{"num_hidden_layers": 11, "num_attention_heads": 2, "norm": "rmsnorm", "norm_place": "pre", "init_std_o": 0.0, "init_std_up": 0.0731, "optimizer": "soap_variant", "beta2": 0.95, "warmup_steps": 200, "decay_fraction": 1.0, "z_loss": 0.0001, "max_steps": 3867, "dataset": "wikipedia_en"}
Each number is 128 + 24 x the weight over the matrix's rms, rounded and kept within 0 to 255. Layers, rows and columns count from 0.

# layer 2 MLP up, 256x96, rms 0.16, rows 134-144, columns 0-95
[[ 95 158  95 147 137 143 125 159  91 149  94 137 133 128 101 144 131 125 158 130 133  94 133 138  93 125 137 136 125 125 108 114 113 144 116 128 102 167 123 139 201 140 123 100 141 128  98 110  98 146 115 133 175  76 192 140 128 122 116 124 164 149 153 135 106 152 147 146  96  67 108 166 149 125 115 132 149 129 102 115 167 166 102  90 123 123 115 126 146 121 106 156 144 134 130 199]
 [158 143 171 119 184 180 138  96 146 107 129 110 149 135 112 138 124 111 118 163 129 126 128  95 117 112 126 117  95 120 113 129 132 133 166 109 119 128 125 116  89 162 136 120 134 124 131 151 146 148 141 110 119 126 164 124 155 124 133 118 105 104 145  98 148 157 126 141 134 146 108 141 151 121 171  98 147 120  97 121  94 141 117  89 105  96 164 148 146 127 115 159 127 163 116 118]
 [ 92 109  93 145  91 107  87 107 109 106 112 148 121 112  94 116 117 141 156 103 108 115 123 110 155 112 165 167 125 133 102 119  87 152 159 146 103 127 180 158  94 166  83 144 128 116  98 100 130 126 101 145 158 102 142 137 154  90 109 151 114 151 121 159 126  98 132 143 104  77 137 134 124 102 101 123 156  98 155 104 169 113  74 125 139 131 167 128 118 121  88 175 139 167 142 137]
 [145 133 104 158 101 177 102 141  93 141 132 139 132 153 136 127 134 112 115 158 108 119 117 105 136 143 127 124 143 166 145  87 127 124 132 158 182  95 141  96 165 156 153 148 127 138 105 126 119 116  96 146 121 142  96 149 156 116 109 106 127 120 125 180 120 107  98 125 149  99 118 135 106 191  98 149 145 142 143 127 108  94 170  97 102 133 155 100 133 138 120 186 142 130 159 102]
 [134 104 100 134 140 147 127 108 108 157 167 131 122 122 140 115 148 140 118 117 105 102 166  89  83 133 123  90 123 110  65 113 142  92 168 143 106 138 132 132 111 146 126 144 100 150 119 107 135 146 112 126 143 161  90 129  95 130  95 139 110 154 104 151 145 139 160 178 142  97 100  97 151 142 123 144 130 133 144  99 127 151 142 100 115 113 128 157 139 153 121 190 149 148  93 151]
 [167 134 116 139 128 117 132 115  85 159 152 128 139 145 115  93  77 115 120 107 111  82 102 118  87 143 139 126 156 146  89 112 127 170 124  77 159  85 150 141  97  87 178  83 127  96 125 143 101 111 127 144 127 102 145 111 130 123 137  89 120 161 132 122 133 161 166 143  90 108 175 146 122 148 122 115 152 154  57 107 119 133 143 160 109 140 115 142 167 129 104 110 165 120 171 116]
 [129 142  93  98 141 114 174 104 137 165 141 108 174 152 169 134 132 117 119 111 100 104 101  84 135 105 151 143 128 137 131 147 118  88 128 114 121 126 112 131 141 144 142 136 123 118  93 196 110  95 157 114 154 138 134 148 120 154 168 119 167 146 115 133 152 103 139 102 128  99 128 134  91 125 131  89 162 110  84  85 124 101 117 139 106 141 144 144 153 162 140 121 190 140 102 129]
 [101 144 141 119 159 104 119 135 127 133 143 106 112 122 140 125 119 119 118  92 107 137 148  99 121 138  82 134 121 128  66 118 134 145  95 136 153 132 127 138 159 100 160 103  87 146 135 122 125 127 131 156 117 143 125 125 116 173  90 132 131  98 108 135 140 128 153 137  94 109 132  76 152 170 121 149 116 121  81 127 127 106 155 141 100 127 133 107 165 140 129 166 144 148 115 116]
 [134 122 107  96 141 109 107 110 199  96 164 138  77 129 117 125 121 114  73 131 148 140 162 124 127 150 156 112 134  87 106 128 125 147 110 140 134 125 132 128 147 158 134 146 135 118 131 144 102 162 130 144 126 131  89 101  98 180 102 101  93 105 149 154 136 177  97  98 133 152  97 111 123 136 107 137  66  99 127 121 100 129 126  91 152 170 125 140 130 176 110  85 106 136 144 158]
 [146 115 144 126 151 125 135 129 126 124 153 135 163 134 146 133 108 137 126 134  84  90 134 125 111 155 128 120 104  96 138 123 113 128  72 180 148 147 109 128 122 154 130 159 147  95 132  76 157 158 111  87  97 122 163  84  98 122 158 141 139 165 145 159  98 158  86 117 139 142  97 133 102 113 118 113 133 156 132  97 142 143 176 157 135 125 116 114  93 175 182 113 123 152 129 128]
 [119 122 100  68 132  66 121  77 124  91 160 101  92 113  95  91 152 119 156 150 129 103 153 160 108 149 152 126 184 138 130 148 119  93  94 143 118 144 115 168 126 116  85 135 144 123 121 141 122 121 147 127 116 100 140 152  77 130 108 123 156 108 167 134 103 129 136 113 126 107 140 133 114 121 145 124 120 110 117 121 114 148 149 151 140  93 208 123 117 112 149 123 126  80 111 134]]
# layer 2 MLP down (transposed), 256x96, rms 0.149, rows 134-144, columns 0-95
[[120 112 129 141  99 128 161 117  92 114 129  86 184 115  87 147 111 131 140 102 128 142 149 103 104 149  93 131 113 148  84 182 163  94 110 134 143 139 112 173 113 102  98 162 122 141  98 109  82 139 113 115 150 144 127 114 174 147 142 126  84 141 112  99 140 131 173 140 188 131 137  95 121 176 152 139 142 137 139 113 143 127 122 128 141 132 122 114 147 170 175 140 139 108 122 116]
 [148 120 162 115 122  71 124 150 132 139 147 115 101 116 149  87 125  94 127 118 102 103 148  98 121 132 114 133 169 137 111 136 178 104 111 153 134 111 139 143 119 147 106 108 103 108 163 127 108 126 153 145 139 108 126 154  82 120 126 103 117 135 137 144 123 128 140 133 109 133 207 135 140 142  89 108  88 144 136 134 114 107  90 169 106 150 113 166 138 111 141 120 133 145  93 124]
 [127 158 108 136 131 141 131 122  91 138 140  69 106 128 101 150 150 142 143 123 163 134 123 173  93 118 107 141 136 147 138 118 111 114 109 136 112 109  75 124 145 135 126 104 138 141 125 169 156 182 126 163 158  91  89 138 120 152 139 117 126 110 153 105 156 128 127 122  83 119  24 136 159 109 132 145 106 132 135 121 123 124 139 116 148 151  96 101 162 102 133 133 180  81  82 141]
 [135 122 149 110 153 122 115 127 121 136 161 126 106 100  79 153 119 110 110 165 131 127 126 138 112 177 138 140 126 137  98 152 148 119 156 126 114 174 107 142  88 155 123 120 125 138 129 106  91 129 117 122 126 164 106 142 136  89 104 164 135 157 124 124 105 128 167 117 111 193 140 127 139 128 161 114 135 125 112 152 119 156  98 151 190 130 151  85 172 119 128 149 139 138 123 152]
 [176 108 139 155 133 118  95 159  90 159 103 102 112 128 132 104 204 113  95  87 153 132 164 102 100 124 123 104 117 119 163 151 132 151 153 113  95 113 143 114 111 106  78 165 113 133 105 138 115  91 139  90 141 148 144 152 132 165  82 142 133 167 133 130 139 137 145 102 144  94  94 127 141 114 129 136 126  93 123 136 139 160 161  93 122 127 131 190 161 113  96 123 125 143 118 129]
 [ 92 159 139 119 140 117 142 141 193 116 145  86 127  98 106 159 143 124 140 108 187 141 150 123 106 109 124 116 114 105 136 156 102  98 167 146  68 139 128 117  88 144 102 149 141 130 101 141  91 142 116 130 104 130 134 158 153 131 134 131 156 118 131 121 130  88 102 136 139 101  84  97 172 103 146 114 131 106 154 195 153 179 132 106 129  96 129 159 115 153  88 150 169 166 121 150]
 [162 110 116  71 170 145 146 114 121 112 190  68 135 137  96 136 129 147 113 124 153 121 122  60 139 132  98 112 118 127 114 160 170 150 120 130 112 137 134 139 121 134 120 156 117 122 150 155  92 113 105 104 146 150 119 143 162  97 145 136  79 157 108 150 153 128 121 112 208 120  95 123 120 107 138 159 129 123 121 139 129 120 163 116 110 131 106 180  95 130  80 134 146 179 102 145]
 [ 90 141 111 142 167 135 105 118 111 141 139  65 142  78 152 111 151  76 143 128 194 125 125 135 120 131 130  97 152 155  98 148 143 173 158 103 114 139 151 108 137 101 118 128 106 125 134 145 140 134 156 126 124 170 128 149 143 126 112 136 144 134 138 116 138 122 192 131 112 125 185 137 148 165 130 131 165 121 123 105 112  95 148 152 153 110 127 143 135  91 122 146 153 167 133 139]
 [180 115 118 173 174 109 149 148 127  89 123 131 171 129 137 149 130 181 122 101 157 156 150  96 156 110 123 161 127 121 141 109 144 129 140 119 116 128 179 132  81  98 165 121 146 152 122 113 103 118 106 109 139  89 178  98 121 131 130 116 119 165 121 154 126 146 107 132 113  96  78  97 107 163 133  99 164 162 115 128 156 130 111 109 130 148 136 182 176 136 149 178 110 126 146 130]
 [126 107 172 138 147 109  99 106 140 129 148 110 194 130 170 115 148 137 114 108 125  91 160 157 121 159 141 108 139  86 128 117  85 106  99 130 111 156 101 183 148 126 103 154 181 134 139  86 137 138 118  95 112 137 162 118 122 136 157 125 145 141 128 149 117 133 137 115 161 126  50 111  83 100 146  83 125 145 116 126 129 157 178 167 106 128 149  98 109 129 128 107 138 142 121 137]
 [133 140 127 146 116 149 147 168 132 144 159 180 181 113 136 155 125 145 154 120 144 116 118  95 130 138 101 122 106 127 128  99 103 137 202 136 138 113 112  88 131 133 143 148 127 157 118 147 100 148 114 100 153 184 116  65 173 133 132 129 139 152 117 142 157 139 133 145 132 125 101 112 146 153 138 121 129 124 172 115 156 130 146  89 156 161  85 138 134 159 112 125 133 158 166 145]]
# layer 2 MLP gate, 256x96, rms 0.166, rows 135-145, columns 0-95
[[146 135 149  79 120 129 170 125 167 142 157 139 113 155 199 126 120 114 139 104 114  84 101 130 124  99 122 129 179  99  92 120 159 130 137 121 110 145 156 169 120 174 115 105  99 103 150 159 155 121 118 110  80 146 137 156 138 118 111 102  89 137 104 130 112 130 118 132 104 104 159 137 127 149 167 120 152  83  96  93 110 129 124 158 114 157 149 140 136 103 130 152 173 126  96 134]
 [152 121 122 144 111 140  66 125 129 119  83 112 124 124 146 171 143 135  89 111 167 135 105 150 134  83 171 134 162 134 108 141 107 136  85 103 163  98 149 103 132 113 137  87 125 123 127 119 110 111 142 123 112 173  80 122  99 107 107 112 101 118 109 129 101 117 118 141 140 142 149  94 135 127 120 139  61 100  89 124 127 103 114 142  89 125 177 127  97 135 144 131 156  66 129 118]
 [135 123 134 177 120 128 122 135 141 126  98 149 159 126 115  96 153 119 140  83 127 127 131 126 109 106 157 129 139 126 133 142 125 163 104 124 128  89 145 117 154  88 146 128 118 104 138 188 147 143 150 161 150 122 151 116  96 167 136 133  94 126 114 130 138 110  78 145 120 110 151 118 148 148  97 140 135 123 162 173 151 127 152  88 101 117 106 104 110 113 152 112 130 102 132 101]
 [106 151 130 144 128  86 101 130 140 156  84 138 156 141 136 135 132 144 112 134 174 135 114 119 112 132 143 142 132 109 150 116 104 119 156 116 136 105 150 149  88 150  96 138  69 136  82 131  92  93  90  88 139 138 137 119 157 129 112 147 129 126 124 157 102  89 131 102  74 145 166 120 137 122 153 128 144 160 111 116 103 159 154 111 106 164 118 197 119 140 100 148 129 147 117  98]
 [104 131  80 129 119 118 135  90  90 150 128 127 137 160 147 107 130  99 119 160 114  98 149 105  95 159 118 141 128 129 128 132 130 140 137 119 119  91 129 118 135  97 161  82 134  83  98 105 117 146  95 182 123 124 172 126 120 129 153 121  97 197 135 149  93 122 158 135 120 138 131 165 162 136 125 127 156 147 123 110 185 110 165 166 138 112 137 166 155 124 116 135 138  76 160 145]
 [109 109 111 129 149  71 126 151 111 130 107  85 145 172 153 127 117 110 148 142 101  87 123  93 104 147 112  61 175 138 113  83 104 104  98 141 139 104 107 156 139 139 108 125 123 138 136 104 157 117 153 157 153 151 129 154 100 140 128 126 129 122 163 116 124  94 128 132 156 146 104 127 114 153 129 132 126 149 153 138 127 166 186 182 133 134 112 129 148 158  92 162 167 129 135 146]
 [150 170 155 116 109 166 113 132 107 119 157 116 122 149 122 112  65 142 122 121  78 135 106 142 147 126 117 156 102 137 152  84 116 107 131 160 168 132  92 137 129 134 172 124 113 132 123 135 120 110 116 119 139 140 145 105 108 136 147  76 114 146 127 148 100 119  84 120 160 102  96 163 137 110 101 117 147 138 105 144 106 130 143  94  74 135 122 137 128 142 130 137 110 141 120 121]
 [110  94 141 110 134 137 150 166 178 137 123 103  85 124 141 118 124 128 107 132 156 140 120 142 105 128 118 167 160 112 109 148  98 152 151 121  95 119 157 113 136  76 130 108 142 135 134  84  76 165 136 134 125 125 154 114 118 135 181 127 109 150 124 128 140 132 124  95 108 152 125 142 155 122  89 127 152 119 136 118  92  63 121 117 114 134 149 111 156 122 118 105 128  43 164 111]
 [123 145 125 155 116 111 115 135 110 148 120 148  95  92 108  96 101 137 123 104 115 126  72 125 130 135 115 147 137 130 138 131 163 135 115 128 181 106 126 121  97 113 103  73 145 132 152 169 127 132 107 134 124  83 102 107 139  84 119 144 117 156 112 155 118 138 152 155 182 125 112 158 128  95 148 105 128 171 144 159 111 143 149 134 121 126 141 144 113 128 126 102 175 178 140 153]
 [101 117  96 106  87 149 155 121 117 124 128 171 132 120 141 131 115 125 105 114 119  99 141 167  99 142 145 113 114 131 145 124 101 150 122  58 106 156 138 180 130  97 145 109 111 114 147 118 128 157 163 169 125 120 144 159  98 113  94 152 101 129 106 126 100 137  83 134 124 106 123 119 131 115 123 121 120 109 129 141 100  78 152 156 108 143 139 131 142 127  94 130 129  82 127 113]
 [104 143 128 145 129 140 138 117 139 161 119 128 153 133  99 106 116 104 109 144 118 159 147  93 103 151 149 132 104 128 114 135 116 127 117 175 144 167 107 122 143 139 124 131 113 123 124 157  88 132 131 135 144 137 135 143 206 114 142 162 146 166 152 126 133 160 133 101 122 117 114 146 141 105 149  99 142  91 128 137 112 115 128 147 110 151 111 110 153 143 116  98 113  97 136 129]]